Part of a small language model's weights.
Architecture: RMSNorm before each block, normalized queries and keys.
Training: a variant of SOAP for these matrices, 208M tokens, 3177 steps.
Each number is 200 + 40 x the weight over its row's rms, rounded and kept within 0 to 999. Layers, rows and columns count from 0. The size before them is the row's rms in percent of the matrix's.

# up: layer 3 MLP up, 512x192, rms 0.15, rows 238-272, columns 128-191
# down: layer 3 MLP down (transposed), 512x192, rms 0.137, rows 238-272, columns 128-191
# gate: layer 3 MLP gate, 512x192, rms 0.156, rows 239-273, columns 128-191
up238,124,199,185,260,211,169,201,194,122,238,141,235,217,189,146,252,165,212,186,168,188,229,176,147,211,250,186,177,196,212,113,223,235,250,198,178,215,214,161,166,257,157,217,233,334,195,121,289,248,284,163,152,160,145,237,126,160,210,230,218,176,193,170,242,234
down238,109,189,150,233,184,222,175,130,188,238,225,234,190,160,265,284,162,178,187,137,183,213,192,168,239,223,202,163,140,230,161,163,313,213,157,178,187,191,179,178,196,254,185,202,172,219,212,172,188,261,156,234,199,230,249,154,192,192,174,168,216,132,199,170,169
gate239,107,237,150,168,214,238,181,221,260,269,246,184,113,143,223,150,164,245,326,135,232,254,174,139,208,175,191,201,197,249,252,124,154,186,200,298,191,170,209,245,209,229,127,159,179,228,182,213,245,167,155,226,194,236,143,177,177,192,226,237,185,184,282,293,197
up239,103,198,224,215,191,263,235,166,233,166,189,226,258,266,152,216,198,178,180,248,125,235,244,283,185,156,131,227,200,168,159,168,241,118,237,209,185,152,256,287,244,121,218,161,234,214,206,205,210,221,178,199,197,213,177,167,244,152,151,212,270,188,196,231,210
down239,105,268,166,263,244,229,182,178,274,209,189,172,228,219,189,184,181,178,196,209,202,183,147,194,177,174,184,216,191,221,139,187,212,219,238,178,224,119,256,223,181,242,251,174,181,203,219,123,155,193,190,191,186,207,159,254,201,207,202,221,156,213,191,231,262
gate240,093,134,186,203,221,216,274,220,259,264,224,178,254,171,192,177,220,198,167,204,164,238,134,167,179,209,188,185,197,220,156,209,208,201,231,210,230,270,173,151,152,202,204,226,186,239,221,219,134,219,114,230,234,125,217,261,140,195,180,246,272,149,187,182,245
up240,084,170,239,177,249,111,175,254,245,229,217,193,178,169,213,163,149,181,232,241,195,241,242,236,181,235,225,192,187,169,243,182,144,176,245,142,145,180,216,240,204,300,175,172,183,299,229,219,242,208,267,207,173,165,221,177,319,188,178,175,214,204,190,230,190
down240,096,237,121,228,159,152,208,130,163,157,182,237,200,174,197,209,182,203,204,219,127,209,121,259,182,253,213,208,149,166,206,178,203,145,189,204,132,226,230,161,163,239,261,224,211,155,177,180,176,232,212,214,168,200,161,250,158,240,161,180,263,211,206,273,232
gate241,114,252,189,218,194,210,195,108,168,222,193,195,195,270,162,206,263,121,216,206,246,221,232,210,259,161,243,231,185,148,279,229,206,203,180,241,200,161,234,215,167,225,119,186,164,198,178,224,105,208,214,194,182,237,170,160,167,191,212,184,167,161,169,287,189
up241,105,221,212,189,220,114,157,224,302,203,156,203,220,234,165,190,212,177,193,186,239,189,185,130,249,191,180,228,201,239,119,174,126,165,211,254,184,194,169,223,224,179,169,252,123,164,156,202,151,217,226,133,204,225,186,197,187,213,179,215,231,250,232,174,236
down241,102,161,165,160,206,172,187,210,215,205,246,207,207,209,185,105,161,148,191,199,145,218,235,190,198,281,173,172,202,213,200,218,280,250,212,221,242,188,224,210,251,186,213,208,247,213,146,235,210,186,164,206,224,179,222,279,266,174,238,230,210,207,150,180,135
gate242,093,171,141,226,221,141,204,153,225,219,151,172,189,208,199,206,203,251,227,191,193,251,140,197,195,218,294,236,129,229,159,187,223,240,259,256,198,181,248,184,258,261,160,172,200,176,167,222,257,191,159,130,197,214,267,206,246,205,253,223,129,251,201,267,213
up242,090,180,216,180,208,219,155,224,219,210,206,210,229,277,155,220,202,214,162,181,201,161,173,212,241,200,153,203,199,232,175,198,140,227,197,168,188,249,231,183,149,170,260,277,238,211,160,209,167,171,180,176,236,243,193,161,168,242,340,157,252,186,147,168,205
down242,096,196,187,253,197,136,203,165,210,155,123,163,203,249,254,171,251,169,176,203,176,180,145,182,200,246,172,233,162,183,106,141,199,242,184,302,245,249,273,222,255,228,210,106,241,227,222,168,186,224,199,192,221,199,196,197,188,165,129,195,130,215,220,209,299
gate243,097,217,219,239,228,208,287,240,237,221,189,144,208,225,246,158,169,219,126,146,144,181,175,270,170,194,171,237,218,232,228,161,145,207,281,178,233,271,228,255,198,219,117,253,205,143,279,222,244,171,205,229,240,237,175,152,235,130,267,178,176,297,227,168,196
up243,108,211,216,182,224,163,181,138,139,202,190,260,199,139,176,167,219,250,217,140,177,184,204,248,222,175,242,168,170,191,140,134,238,164,232,187,241,196,211,242,232,192,176,186,266,213,189,171,174,198,139,245,191,183,135,219,217,213,192,194,140,213,280,216,165
down243,096,214,189,188,292,219,191,205,178,208,232,204,209,188,241,213,253,204,174,247,201,233,253,263,176,157,183,170,210,182,175,187,185,194,140,180,257,191,226,196,184,229,230,241,202,186,174,237,179,237,145,175,133,264,201,235,172,226,171,213,246,165,230,118,178
gate244,098,205,142,151,139,183,185,186,195,177,255,261,160,198,126,150,188,119,165,171,222,247,265,150,216,124,196,167,239,176,226,176,234,233,189,240,203,240,201,189,184,250,187,293,176,194,255,234,216,203,198,175,282,199,199,221,193,177,244,265,192,225,213,309,177
up244,097,148,219,147,229,178,213,242,165,195,194,141,134,215,273,186,224,100,190,198,222,196,198,193,202,158,218,102,248,176,198,270,155,266,169,258,168,149,250,176,189,221,207,193,314,133,221,207,169,186,202,238,166,247,247,191,230,135,189,152,240,208,256,197,201
down244,098,158,256,202,244,264,223,197,116,196,182,228,224,193,215,293,199,243,226,179,188,205,254,158,226,224,192,300,156,210,217,208,172,185,157,154,235,202,162,188,278,207,201,149,225,183,194,263,193,114,176,191,205,258,181,252,175,183,196,163,246,226,213,168,186
gate245,106,225,214,114,213,152,169,234,220,253,165,258,272,214,288,232,239,170,193,229,167,246,153,197,158,184,177,137,284,228,183,203,192,148,268,216,249,141,170,204,263,211,143,176,242,232,214,195,226,179,190,186,208,214,152,117,210,194,258,182,179,211,174,238,137
up245,111,176,157,214,182,137,171,321,212,165,162,211,218,227,96,290,250,147,177,187,194,154,235,246,204,206,191,209,179,125,202,195,236,228,209,224,211,139,167,138,179,218,117,140,198,135,87,190,225,196,223,147,204,197,250,237,236,194,201,254,171,223,183,241,212
down245,105,159,180,205,98,239,152,152,105,185,208,290,208,175,119,270,154,168,127,248,177,165,242,155,123,233,209,224,162,258,230,173,251,241,204,123,214,166,192,228,249,224,266,225,214,197,233,166,154,239,198,189,204,213,287,241,172,165,186,230,213,200,254,203,212
gate246,103,179,197,268,202,218,216,129,259,272,162,143,290,212,139,238,232,200,176,228,215,221,157,242,134,249,120,191,216,213,227,215,217,222,203,127,198,271,240,255,158,178,204,267,221,225,157,211,176,158,169,196,254,206,216,225,211,258,171,142,179,246,142,216,202
up246,109,206,271,146,186,138,208,188,218,162,220,138,282,222,162,268,233,142,242,203,193,271,200,216,195,193,241,212,249,271,146,194,134,176,100,172,183,130,185,169,204,231,158,186,103,193,200,212,182,204,187,265,250,164,279,199,147,193,201,182,153,235,179,208,201
down246,101,244,203,247,205,243,289,201,123,225,199,214,147,202,207,167,271,224,170,113,262,184,187,224,204,218,199,142,221,180,259,228,174,153,180,234,208,225,170,216,154,224,267,210,215,173,106,158,190,190,199,141,191,229,188,231,240,131,267,199,219,156,181,244,185
gate247,103,243,210,139,166,169,184,144,200,206,222,187,190,220,191,185,221,137,235,172,209,204,261,231,201,191,245,276,196,211,201,202,148,214,170,164,273,244,186,175,193,241,215,120,95,227,236,254,269,260,249,198,141,304,207,220,211,203,256,236,269,220,228,141,224
up247,100,192,187,246,206,189,164,184,258,218,138,208,201,223,218,240,129,183,263,220,207,191,199,164,164,244,147,211,183,185,151,185,230,157,243,194,238,148,262,201,139,204,196,139,229,226,151,202,241,269,215,125,231,198,218,150,208,160,214,116,180,115,235,249,197
down247,095,115,171,207,125,155,217,239,132,251,204,173,240,200,238,241,133,171,187,285,241,223,210,233,179,197,124,268,153,276,146,168,224,205,198,181,190,147,187,209,217,182,244,219,252,145,149,212,184,259,224,164,245,301,249,152,150,156,218,129,204,198,303,186,216
gate248,099,226,171,261,162,207,183,143,182,187,164,200,185,167,185,119,216,264,273,215,183,237,154,238,169,222,200,155,213,162,166,165,277,136,193,192,199,164,149,168,261,234,287,245,261,242,196,227,224,273,186,263,185,230,196,206,162,180,204,198,201,173,145,225,281
up248,091,198,216,209,180,256,177,205,170,192,213,209,168,286,165,225,204,198,147,223,227,166,192,141,201,227,175,290,224,249,156,198,212,217,242,220,209,177,216,226,159,183,142,303,151,204,206,189,263,209,146,191,252,130,173,186,200,253,240,242,127,122,214,202,194
down248,100,204,203,208,216,239,198,146,229,164,189,111,242,203,204,226,212,206,209,178,219,175,194,196,126,204,132,219,166,226,166,156,212,186,251,237,273,138,194,185,157,204,252,191,187,176,157,143,193,285,191,182,175,254,267,249,187,144,272,161,170,166,168,280,238
gate249,100,177,243,264,260,230,173,194,203,149,187,238,169,215,241,134,212,231,230,221,247,214,227,230,244,196,208,163,167,175,171,188,228,165,206,177,179,240,157,202,239,198,199,156,200,177,140,265,260,178,220,186,145,247,180,250,262,197,191,193,204,229,148,181,205
up249,097,195,219,237,173,201,178,196,172,205,175,241,89,150,205,186,101,247,161,248,154,181,159,248,167,160,177,214,235,214,252,204,235,238,230,205,161,191,142,243,182,217,239,257,245,227,195,276,208,265,183,253,186,153,174,214,190,230,203,244,162,214,284,156,203
down249,100,191,172,228,231,247,218,189,202,227,248,176,236,184,238,154,198,144,204,214,218,208,214,185,174,203,276,152,170,185,229,98,212,199,187,203,286,254,203,279,185,201,245,238,145,224,223,212,260,163,244,224,138,305,176,215,229,161,227,145,247,185,134,177,105
gate250,102,128,207,203,229,201,150,128,156,174,229,157,201,241,200,209,211,256,224,142,149,215,200,288,237,233,253,175,213,228,196,214,185,171,203,181,241,292,187,172,190,231,137,210,153,111,209,180,221,255,255,192,241,236,167,153,146,243,239,199,234,213,120,264,149
up250,098,157,230,179,186,155,247,223,235,216,140,216,267,176,287,250,205,195,153,232,159,177,196,196,247,201,296,266,207,229,151,299,190,245,150,167,234,218,149,150,213,154,215,223,211,289,185,237,192,238,175,174,240,184,191,174,168,213,228,186,171,132,277,202,121
down250,106,155,201,155,245,198,143,226,232,226,218,201,222,182,239,125,211,297,230,170,222,234,225,127,225,249,202,225,234,210,232,243,171,191,145,165,157,149,211,230,196,148,224,213,148,294,215,305,192,242,182,207,194,203,162,177,203,159,127,158,198,220,223,192,134
gate251,103,253,194,131,177,198,155,150,220,227,177,161,221,240,203,189,211,155,142,252,170,213,150,226,192,291,191,160,229,173,216,145,201,219,190,193,213,155,204,256,202,230,175,253,179,212,230,211,198,211,209,151,221,171,225,242,131,219,153,286,215,238,178,287,183
up251,106,262,230,221,159,185,166,104,245,234,264,180,186,201,219,145,194,209,269,296,220,191,193,180,207,220,178,190,165,219,246,162,171,203,212,183,267,238,206,195,219,181,186,231,151,175,176,172,207,260,175,194,228,190,165,238,169,187,123,196,206,149,206,182,174
down251,108,203,211,176,279,158,173,271,200,190,192,230,179,212,176,187,201,181,202,127,228,179,193,137,155,153,208,171,211,156,215,192,247,178,175,224,213,187,157,170,231,159,164,255,215,189,220,176,197,146,183,265,299,191,153,266,171,138,250,248,253,201,98,229,201
gate252,099,259,186,183,199,260,192,198,194,207,193,258,199,223,178,162,209,199,172,305,189,98,238,210,208,167,191,167,174,232,204,225,196,200,199,305,205,223,191,190,190,225,143,227,275,171,193,207,171,198,230,201,267,198,257,167,211,96,159,147,204,177,301,185,256
up252,105,250,297,251,211,244,176,259,231,189,185,245,129,237,166,214,178,180,221,226,145,149,265,244,205,224,175,173,237,276,203,145,221,209,165,206,233,258,186,244,167,155,243,184,168,228,176,159,204,165,166,232,204,168,258,183,198,237,166,153,207,119,186,164,215
down252,102,266,245,178,158,221,172,245,175,180,207,195,102,185,166,161,156,199,171,230,154,207,237,201,227,147,240,200,226,200,208,213,214,199,291,199,212,252,243,218,197,223,145,268,262,169,187,170,197,220,246,133,241,141,250,164,237,167,197,170,200,187,268,225,257
gate253,110,243,226,222,165,262,213,96,181,226,232,198,242,201,172,232,190,191,155,203,229,162,188,220,193,221,160,159,212,157,140,191,190,209,158,241,206,244,171,228,214,166,239,193,208,199,234,279,208,261,227,199,235,238,124,116,196,141,180,177,272,223,173,162,219
up253,109,205,183,225,234,204,254,195,224,317,180,170,216,243,142,169,259,200,247,166,196,280,108,168,237,205,169,172,258,175,249,288,247,139,202,178,151,243,233,191,238,175,241,222,195,228,174,106,215,147,278,235,126,187,171,219,262,144,156,232,203,210,199,201,185
down253,099,237,215,227,181,222,236,221,166,117,217,312,173,186,153,160,192,212,188,232,191,143,168,208,259,211,274,230,191,193,251,203,237,209,155,279,232,205,251,163,195,193,219,254,243,217,178,248,240,240,207,175,231,207,229,226,232,222,168,173,232,227,191,172,242
gate254,102,275,162,184,208,175,161,127,146,198,172,269,122,179,248,246,188,239,177,153,212,212,153,173,243,165,174,268,159,189,215,262,253,181,254,185,134,202,199,236,238,186,143,189,166,241,217,265,160,218,169,227,130,215,253,247,164,163,184,144,181,189,182,256,233
up254,097,223,215,190,213,204,309,170,142,159,220,184,188,151,148,186,175,255,285,205,161,205,149,227,152,217,263,211,185,204,154,258,235,142,238,190,164,234,218,198,215,146,238,245,217,202,188,233,132,213,103,219,210,187,203,177,197,227,295,160,190,199,223,252,226
down254,095,120,240,125,175,240,209,158,194,190,209,234,162,178,217,241,267,164,195,159,181,195,215,185,191,140,191,233,172,301,214,163,290,194,228,231,221,145,284,261,225,195,150,140,121,229,213,154,238,242,202,194,144,271,88,163,163,196,163,203,244,149,249,183,165
gate255,100,242,183,184,225,188,229,190,215,195,212,100,131,239,286,184,207,147,213,279,277,218,164,159,200,183,172,178,262,184,149,194,243,243,191,180,172,186,168,197,157,185,239,215,140,246,255,235,216,178,271,231,199,213,226,242,165,189,184,214,222,290,169,213,248
up255,102,187,166,107,245,173,200,280,224,203,241,155,172,196,160,188,279,243,140,228,161,241,178,169,231,191,150,182,88,145,198,181,188,171,268,134,144,167,222,206,230,177,149,240,215,162,217,222,131,244,202,150,170,257,233,221,195,247,216,192,198,191,131,229,263
down255,103,221,285,151,191,168,203,174,204,193,205,88,151,156,244,209,213,142,138,330,177,182,148,205,179,225,169,212,169,193,196,119,240,172,174,257,219,226,166,188,231,108,225,146,189,188,190,151,198,177,205,234,197,225,131,218,183,164,118,196,225,154,250,108,204
gate256,089,231,183,142,159,224,231,218,209,200,234,218,194,241,157,204,187,254,199,239,180,157,162,201,186,303,177,188,200,256,173,261,167,276,152,273,273,193,178,182,135,206,228,197,213,135,232,187,164,234,190,248,195,264,224,177,197,201,218,242,189,162,229,230,168
up256,091,227,190,239,169,170,194,184,170,240,156,187,175,141,251,264,196,169,199,178,181,193,183,270,216,190,232,214,169,288,252,192,192,156,180,206,205,235,185,198,240,244,108,162,248,151,270,216,154,203,191,210,273,243,174,199,297,198,154,272,214,228,261,185,169
down256,099,144,239,179,261,203,193,197,225,264,155,191,147,227,166,221,252,174,200,191,209,234,214,172,211,179,245,217,190,198,149,141,234,163,191,163,142,222,191,229,232,203,180,257,151,259,178,162,187,171,226,169,182,137,211,181,224,218,211,216,165,220,183,261,179
gate257,107,134,191,171,214,198,203,191,182,267,226,172,269,202,120,236,205,125,168,115,246,267,203,174,186,149,242,146,212,143,222,157,223,216,201,207,219,196,232,182,175,206,225,219,225,216,239,252,131,187,155,234,205,198,231,286,198,242,132,175,223,159,215,219,226
up257,101,218,278,205,281,172,158,243,225,196,154,234,219,167,242,261,244,217,188,205,208,151,215,247,195,176,163,151,254,232,273,228,201,147,191,211,173,176,209,201,205,165,159,225,180,143,212,165,229,179,204,170,119,191,144,225,194,241,187,188,199,166,155,176,224
down257,102,218,227,190,227,197,196,235,220,248,185,219,208,229,228,190,245,213,195,202,248,212,209,127,234,172,204,150,159,181,187,230,201,186,151,202,224,223,188,213,225,241,214,242,187,195,130,196,200,159,169,200,197,225,226,173,233,219,77,243,245,245,244,277,176
gate258,104,188,227,168,212,168,284,172,237,165,209,253,220,197,188,178,237,158,145,121,227,119,243,176,200,229,184,237,189,236,142,78,183,286,243,205,259,192,200,180,264,144,216,222,251,194,193,244,163,247,136,207,203,193,210,156,199,183,279,211,196,151,165,236,233
up258,105,201,173,186,141,257,176,179,127,198,160,174,162,153,230,266,202,236,212,153,172,215,210,230,159,188,172,241,281,239,61,224,240,253,227,164,214,237,278,236,204,188,182,175,125,257,230,173,269,201,159,198,263,138,177,131,182,214,258,225,270,186,194,232,200
down258,104,277,181,264,94,136,173,186,146,229,242,169,159,97,230,288,185,173,206,232,220,243,204,243,178,254,143,179,205,203,207,213,166,208,169,182,203,206,196,231,210,217,209,202,218,188,195,174,240,159,174,108,163,148,155,136,184,211,143,183,144,206,289,176,205
gate259,096,162,255,231,138,180,205,188,192,134,163,109,138,240,241,142,249,128,160,169,223,209,206,202,186,120,175,177,154,179,124,220,294,174,144,236,185,164,176,201,214,161,228,184,196,153,197,208,129,214,145,202,186,235,176,235,251,164,234,185,207,130,209,206,175
up259,100,228,235,145,116,182,174,219,182,174,161,252,210,250,195,189,303,153,212,238,225,105,157,227,182,223,261,148,189,167,174,202,272,234,155,261,192,192,155,208,219,132,247,199,211,160,140,186,138,243,184,193,190,198,184,160,212,205,195,171,222,205,185,224,169
down259,103,180,205,284,142,291,268,251,205,246,233,155,222,203,270,197,210,226,256,154,191,180,293,307,123,207,183,204,257,252,194,214,191,172,210,151,179,197,207,137,251,143,221,207,187,209,246,236,217,245,191,168,218,196,150,210,251,219,225,150,207,118,161,213,171
gate260,096,163,248,269,139,255,90,153,207,152,191,213,229,129,236,181,147,154,213,190,261,166,128,222,157,188,257,160,126,142,219,146,237,122,192,212,231,288,183,158,246,188,227,178,192,228,191,193,145,183,174,279,187,133,244,141,182,223,152,181,162,231,306,192,246
up260,096,211,254,226,139,242,102,206,237,229,155,293,229,237,174,52,205,216,192,141,208,127,178,111,223,170,174,179,288,179,171,194,191,238,176,185,200,166,208,201,187,249,172,227,238,198,190,192,193,142,196,253,206,198,206,190,241,162,127,208,306,189,214,251,209
down260,106,230,121,270,144,172,151,149,213,250,144,140,214,192,209,222,219,225,202,98,117,181,234,119,229,195,131,152,263,122,245,168,250,200,193,186,200,168,260,185,189,204,238,239,255,239,253,200,165,283,201,204,250,205,183,228,180,173,237,234,163,121,167,225,203
gate261,090,199,132,107,178,183,169,185,266,243,178,218,149,143,218,152,97,190,159,180,192,216,203,121,228,201,244,168,230,215,208,208,184,219,196,222,239,212,178,207,185,228,218,162,100,192,198,150,203,169,254,294,237,209,196,226,272,208,221,243,122,212,231,230,147
up261,099,213,225,229,161,252,179,193,194,214,201,190,217,232,147,213,212,240,247,177,223,125,194,272,176,237,147,271,161,161,197,191,248,174,179,199,168,172,222,255,240,231,217,184,254,204,202,194,234,99,229,217,237,197,203,170,252,234,138,193,210,95,242,128,159
down261,097,217,195,169,224,236,224,233,160,224,242,174,165,212,157,186,186,193,162,180,152,187,131,126,219,150,184,142,209,161,271,221,250,225,217,247,175,183,158,156,159,224,244,256,109,199,252,198,225,218,201,252,256,189,234,256,150,200,129,190,135,263,200,180,181
gate262,101,223,239,165,206,212,224,147,170,182,229,225,227,135,168,251,276,235,169,185,237,182,139,166,177,205,212,218,210,204,185,150,279,174,189,133,262,249,217,179,194,151,285,165,206,132,196,314,149,183,158,266,248,229,138,211,238,154,248,178,282,207,181,128,217
up262,095,174,222,257,177,193,155,194,218,235,202,80,203,248,162,279,155,112,242,166,170,192,210,187,172,217,133,151,129,206,219,179,223,217,156,180,244,294,194,176,230,229,209,140,156,145,177,213,191,131,145,186,224,263,179,125,193,179,167,132,147,262,250,152,159
down262,102,240,208,139,201,217,152,179,172,196,243,137,193,177,239,193,196,180,117,172,174,148,253,213,224,157,165,202,230,176,172,145,160,167,246,226,131,229,225,165,210,219,238,239,195,133,245,175,208,215,219,187,174,197,172,125,196,214,223,239,141,141,166,263,211
gate263,090,197,182,256,135,211,196,256,211,94,182,192,187,207,210,252,128,248,167,214,173,186,280,152,153,145,214,164,181,202,238,138,202,166,241,178,285,236,222,108,183,179,195,223,193,288,181,186,112,216,142,160,197,183,226,251,194,180,191,163,244,206,238,219,199
up263,096,166,127,255,194,163,252,134,223,150,173,229,173,209,156,224,206,220,113,162,149,210,212,152,198,212,142,192,178,161,174,183,183,197,230,112,193,209,173,199,239,210,245,193,222,198,185,277,342,251,263,228,189,175,197,177,222,152,303,221,164,209,207,243,226
down263,098,221,230,193,213,241,95,153,184,194,157,166,164,207,235,184,244,174,214,157,157,204,217,218,130,197,182,146,228,170,198,200,223,240,117,214,177,157,231,206,258,176,223,253,209,204,170,223,139,147,124,166,277,164,239,157,223,257,114,183,190,208,202,241,143
gate264,100,245,277,245,158,153,248,208,139,253,245,208,194,216,194,175,237,196,209,303,200,241,212,139,153,232,235,242,173,236,208,105,166,154,193,192,212,216,193,228,280,225,192,208,251,129,207,207,172,146,126,232,228,213,126,130,222,184,209,189,186,189,259,146,258
up264,094,245,164,213,211,147,289,191,203,172,150,155,310,232,224,200,164,180,203,244,188,211,223,243,245,207,91,108,248,200,166,208,126,162,233,242,170,178,214,182,174,199,226,151,161,200,138,198,217,215,177,220,159,178,241,165,232,195,219,242,146,157,230,184,206
down264,097,236,230,288,196,194,286,217,195,172,180,158,297,210,210,236,173,168,182,219,213,193,317,156,120,187,160,191,233,165,141,153,198,129,228,193,251,189,245,207,195,237,220,158,228,137,156,209,122,199,189,133,276,232,153,152,243,201,298,225,138,234,185,165,202
gate265,091,191,189,141,134,182,213,243,216,154,234,237,210,245,242,172,201,279,130,116,233,198,200,253,193,256,208,200,107,180,246,224,330,159,228,215,156,164,190,221,220,146,174,228,233,141,239,242,178,219,221,222,209,303,258,221,138,184,198,169,124,212,251,83,194
up265,092,228,217,142,185,176,159,186,242,247,183,198,192,259,277,230,175,259,190,250,249,173,152,199,161,231,216,230,242,294,146,213,215,233,186,226,179,191,205,247,255,173,243,202,168,208,164,261,201,180,217,213,225,215,215,112,211,130,214,195,194,238,132,237,191
down265,096,236,149,229,200,232,253,111,190,252,207,245,274,272,224,183,191,181,231,160,129,163,118,242,249,187,181,152,170,191,225,214,229,164,209,147,223,251,244,154,233,151,204,168,183,268,69,134,253,177,227,211,229,230,256,198,200,144,240,217,236,142,234,228,219
gate266,076,270,189,147,194,147,206,250,203,208,134,167,168,174,255,223,188,263,204,201,217,164,203,149,192,251,195,215,241,205,171,235,190,203,229,231,208,223,214,215,214,202,224,205,293,200,214,215,237,213,155,260,167,190,222,231,267,177,224,174,224,150,190,195,217
up266,053,135,238,211,153,193,242,315,180,227,121,87,212,225,125,208,208,320,181,199,202,173,170,276,169,224,189,157,207,203,224,193,212,205,188,153,209,226,257,240,227,209,258,209,141,142,179,158,203,185,82,161,180,153,186,244,211,210,186,160,213,185,171,256,126
down266,074,153,219,204,99,283,232,246,212,191,135,121,174,215,221,235,221,219,206,245,219,129,209,276,212,235,192,191,136,240,236,227,193,205,221,255,203,174,246,190,241,219,212,214,139,193,196,214,181,171,167,231,151,176,250,217,285,180,206,171,200,133,197,264,170
gate267,099,217,164,233,219,237,280,184,120,253,151,189,229,249,144,231,249,188,166,187,157,227,204,180,126,176,249,235,164,189,239,191,158,65,146,148,145,146,171,228,154,178,234,224,278,222,265,207,219,199,124,167,255,159,174,240,131,204,264,246,184,177,239,193,112
up267,104,180,162,272,171,105,108,179,155,232,175,158,151,191,243,220,297,165,179,238,156,212,175,243,142,196,215,222,118,229,212,226,164,104,141,213,195,243,185,216,244,248,196,232,154,236,181,183,201,212,202,281,193,195,188,154,180,149,150,239,207,199,213,206,209
down267,096,167,202,181,208,197,204,226,196,218,208,186,233,253,189,141,154,226,241,183,244,234,244,218,219,193,215,279,248,209,178,226,204,202,223,240,254,234,259,181,155,215,186,140,228,191,158,243,155,265,152,201,156,158,157,216,123,165,281,202,249,166,173,162,225
gate268,102,231,169,183,234,221,248,182,220,242,182,238,162,182,152,274,219,171,251,168,183,121,215,182,225,115,192,183,245,161,163,200,208,293,238,248,204,169,232,162,242,256,291,258,176,204,239,220,242,216,227,208,218,185,183,206,177,175,197,240,214,222,205,265,203
up268,097,237,221,225,129,182,170,196,183,145,228,271,246,192,248,143,180,186,184,245,198,222,200,188,235,167,223,173,303,211,240,195,254,153,243,224,218,223,102,260,169,219,176,175,286,176,207,163,224,191,133,256,173,198,194,230,244,220,205,205,221,196,170,222,258
down268,102,236,167,169,264,161,210,108,225,242,178,224,198,204,203,246,191,219,254,181,178,195,214,192,198,232,194,197,152,168,176,271,248,200,193,157,191,179,234,190,112,81,174,139,196,235,227,202,147,169,187,109,243,109,193,227,147,209,188,174,136,164,190,201,184
gate269,099,228,219,200,290,187,213,221,204,237,146,191,170,161,230,253,201,107,235,151,150,199,203,154,126,211,234,158,259,163,214,257,228,199,182,203,204,310,279,225,124,270,209,166,250,208,154,247,218,169,208,290,243,164,162,169,230,184,195,234,176,162,183,166,232
up269,101,212,203,182,157,240,216,207,240,205,153,213,229,237,166,197,153,282,194,201,228,228,164,215,240,178,252,192,208,165,280,182,139,184,266,245,198,198,173,256,188,191,147,206,163,166,240,123,217,155,175,165,244,207,242,170,172,170,176,187,191,158,176,204,232
down269,105,217,178,172,231,198,239,188,220,253,225,154,195,206,142,155,184,182,225,189,233,216,147,196,184,206,147,135,168,169,202,202,260,97,148,203,183,165,185,193,279,226,189,257,133,251,170,234,185,213,192,242,159,274,179,183,249,235,136,230,258,240,176,178,269
gate270,097,276,219,129,154,185,165,243,231,268,234,162,220,208,166,192,145,219,175,200,162,239,181,187,227,195,224,159,231,212,141,187,258,107,241,135,188,157,258,201,200,268,184,161,133,240,127,143,228,180,264,261,240,200,175,215,205,131,162,167,195,147,184,183,139
up270,100,117,100,189,240,181,177,111,131,231,194,224,166,286,178,205,292,204,204,199,170,259,208,188,238,220,211,169,150,188,202,199,206,239,136,165,223,179,199,111,203,223,217,179,194,191,273,258,232,229,108,227,233,173,177,142,188,189,226,173,190,219,294,183,205
down270,099,264,202,199,230,211,102,157,175,120,224,140,185,256,218,200,177,171,165,216,180,199,248,218,169,127,184,187,270,177,95,149,197,170,142,145,257,154,187,187,188,169,288,219,193,215,231,212,203,182,196,174,175,164,184,154,180,214,240,225,202,143,210,236,249
gate271,087,244,142,178,187,207,154,104,155,173,190,171,266,151,195,237,158,182,183,208,188,157,198,207,198,239,165,232,129,186,178,73,210,195,228,169,178,231,191,172,207,198,176,178,265,264,208,226,180,184,221,142,228,158,203,276,131,229,178,217,167,162,135,211,197
up271,088,171,208,166,140,232,240,207,219,148,195,199,196,226,306,212,135,192,253,221,208,183,246,252,212,172,219,204,167,182,180,83,170,152,256,202,232,226,213,175,229,170,208,240,270,200,156,163,108,162,172,235,167,229,209,265,137,154,220,228,233,266,182,216,198
down271,095,229,121,222,208,253,227,190,208,179,215,141,288,186,172,176,203,181,250,206,189,167,207,126,169,199,199,179,190,151,180,227,160,159,279,171,208,148,246,265,213,179,219,197,156,179,196,215,201,193,243,212,178,168,236,230,192,170,170,182,230,187,178,203,144
gate272,097,184,174,224,273,215,175,148,200,206,142,90,223,154,231,260,124,211,175,219,222,239,192,214,187,133,258,222,175,247,154,115,114,176,192,192,257,286,241,197,264,255,172,240,181,208,142,152,213,213,136,193,174,163,139,203,263,230,285,261,136,182,276,202,197
up272,095,159,226,146,299,225,233,145,201,178,266,204,194,180,238,233,234,260,248,225,210,238,247,121,256,187,225,222,166,214,176,205,139,245,200,233,240,267,243,208,225,284,162,219,217,213,245,242,205,217,208,189,205,179,252,199,89,232,165,220,172,174,250,156,205
down272,106,197,127,181,178,202,189,194,227,290,218,215,258,157,154,264,205,254,221,208,195,165,174,147,254,205,132,255,265,224,212,240,252,283,198,217,167,234,228,218,229,271,143,258,217,175,269,125,213,198,222,174,221,175,177,169,254,160,305,162,205,222,171,216,194
gate273,108,203,192,150,264,224,210,216,176,278,246,203,191,151,175,217,153,248,191,181,179,224,201,214,234,229,159,193,210,172,212,224,195,200,185,206,267,170,189,170,208,173,210,256,184,189,235,146,183,166,218,200,192,235,251,203,188,179,192,197,177,259,170,246,203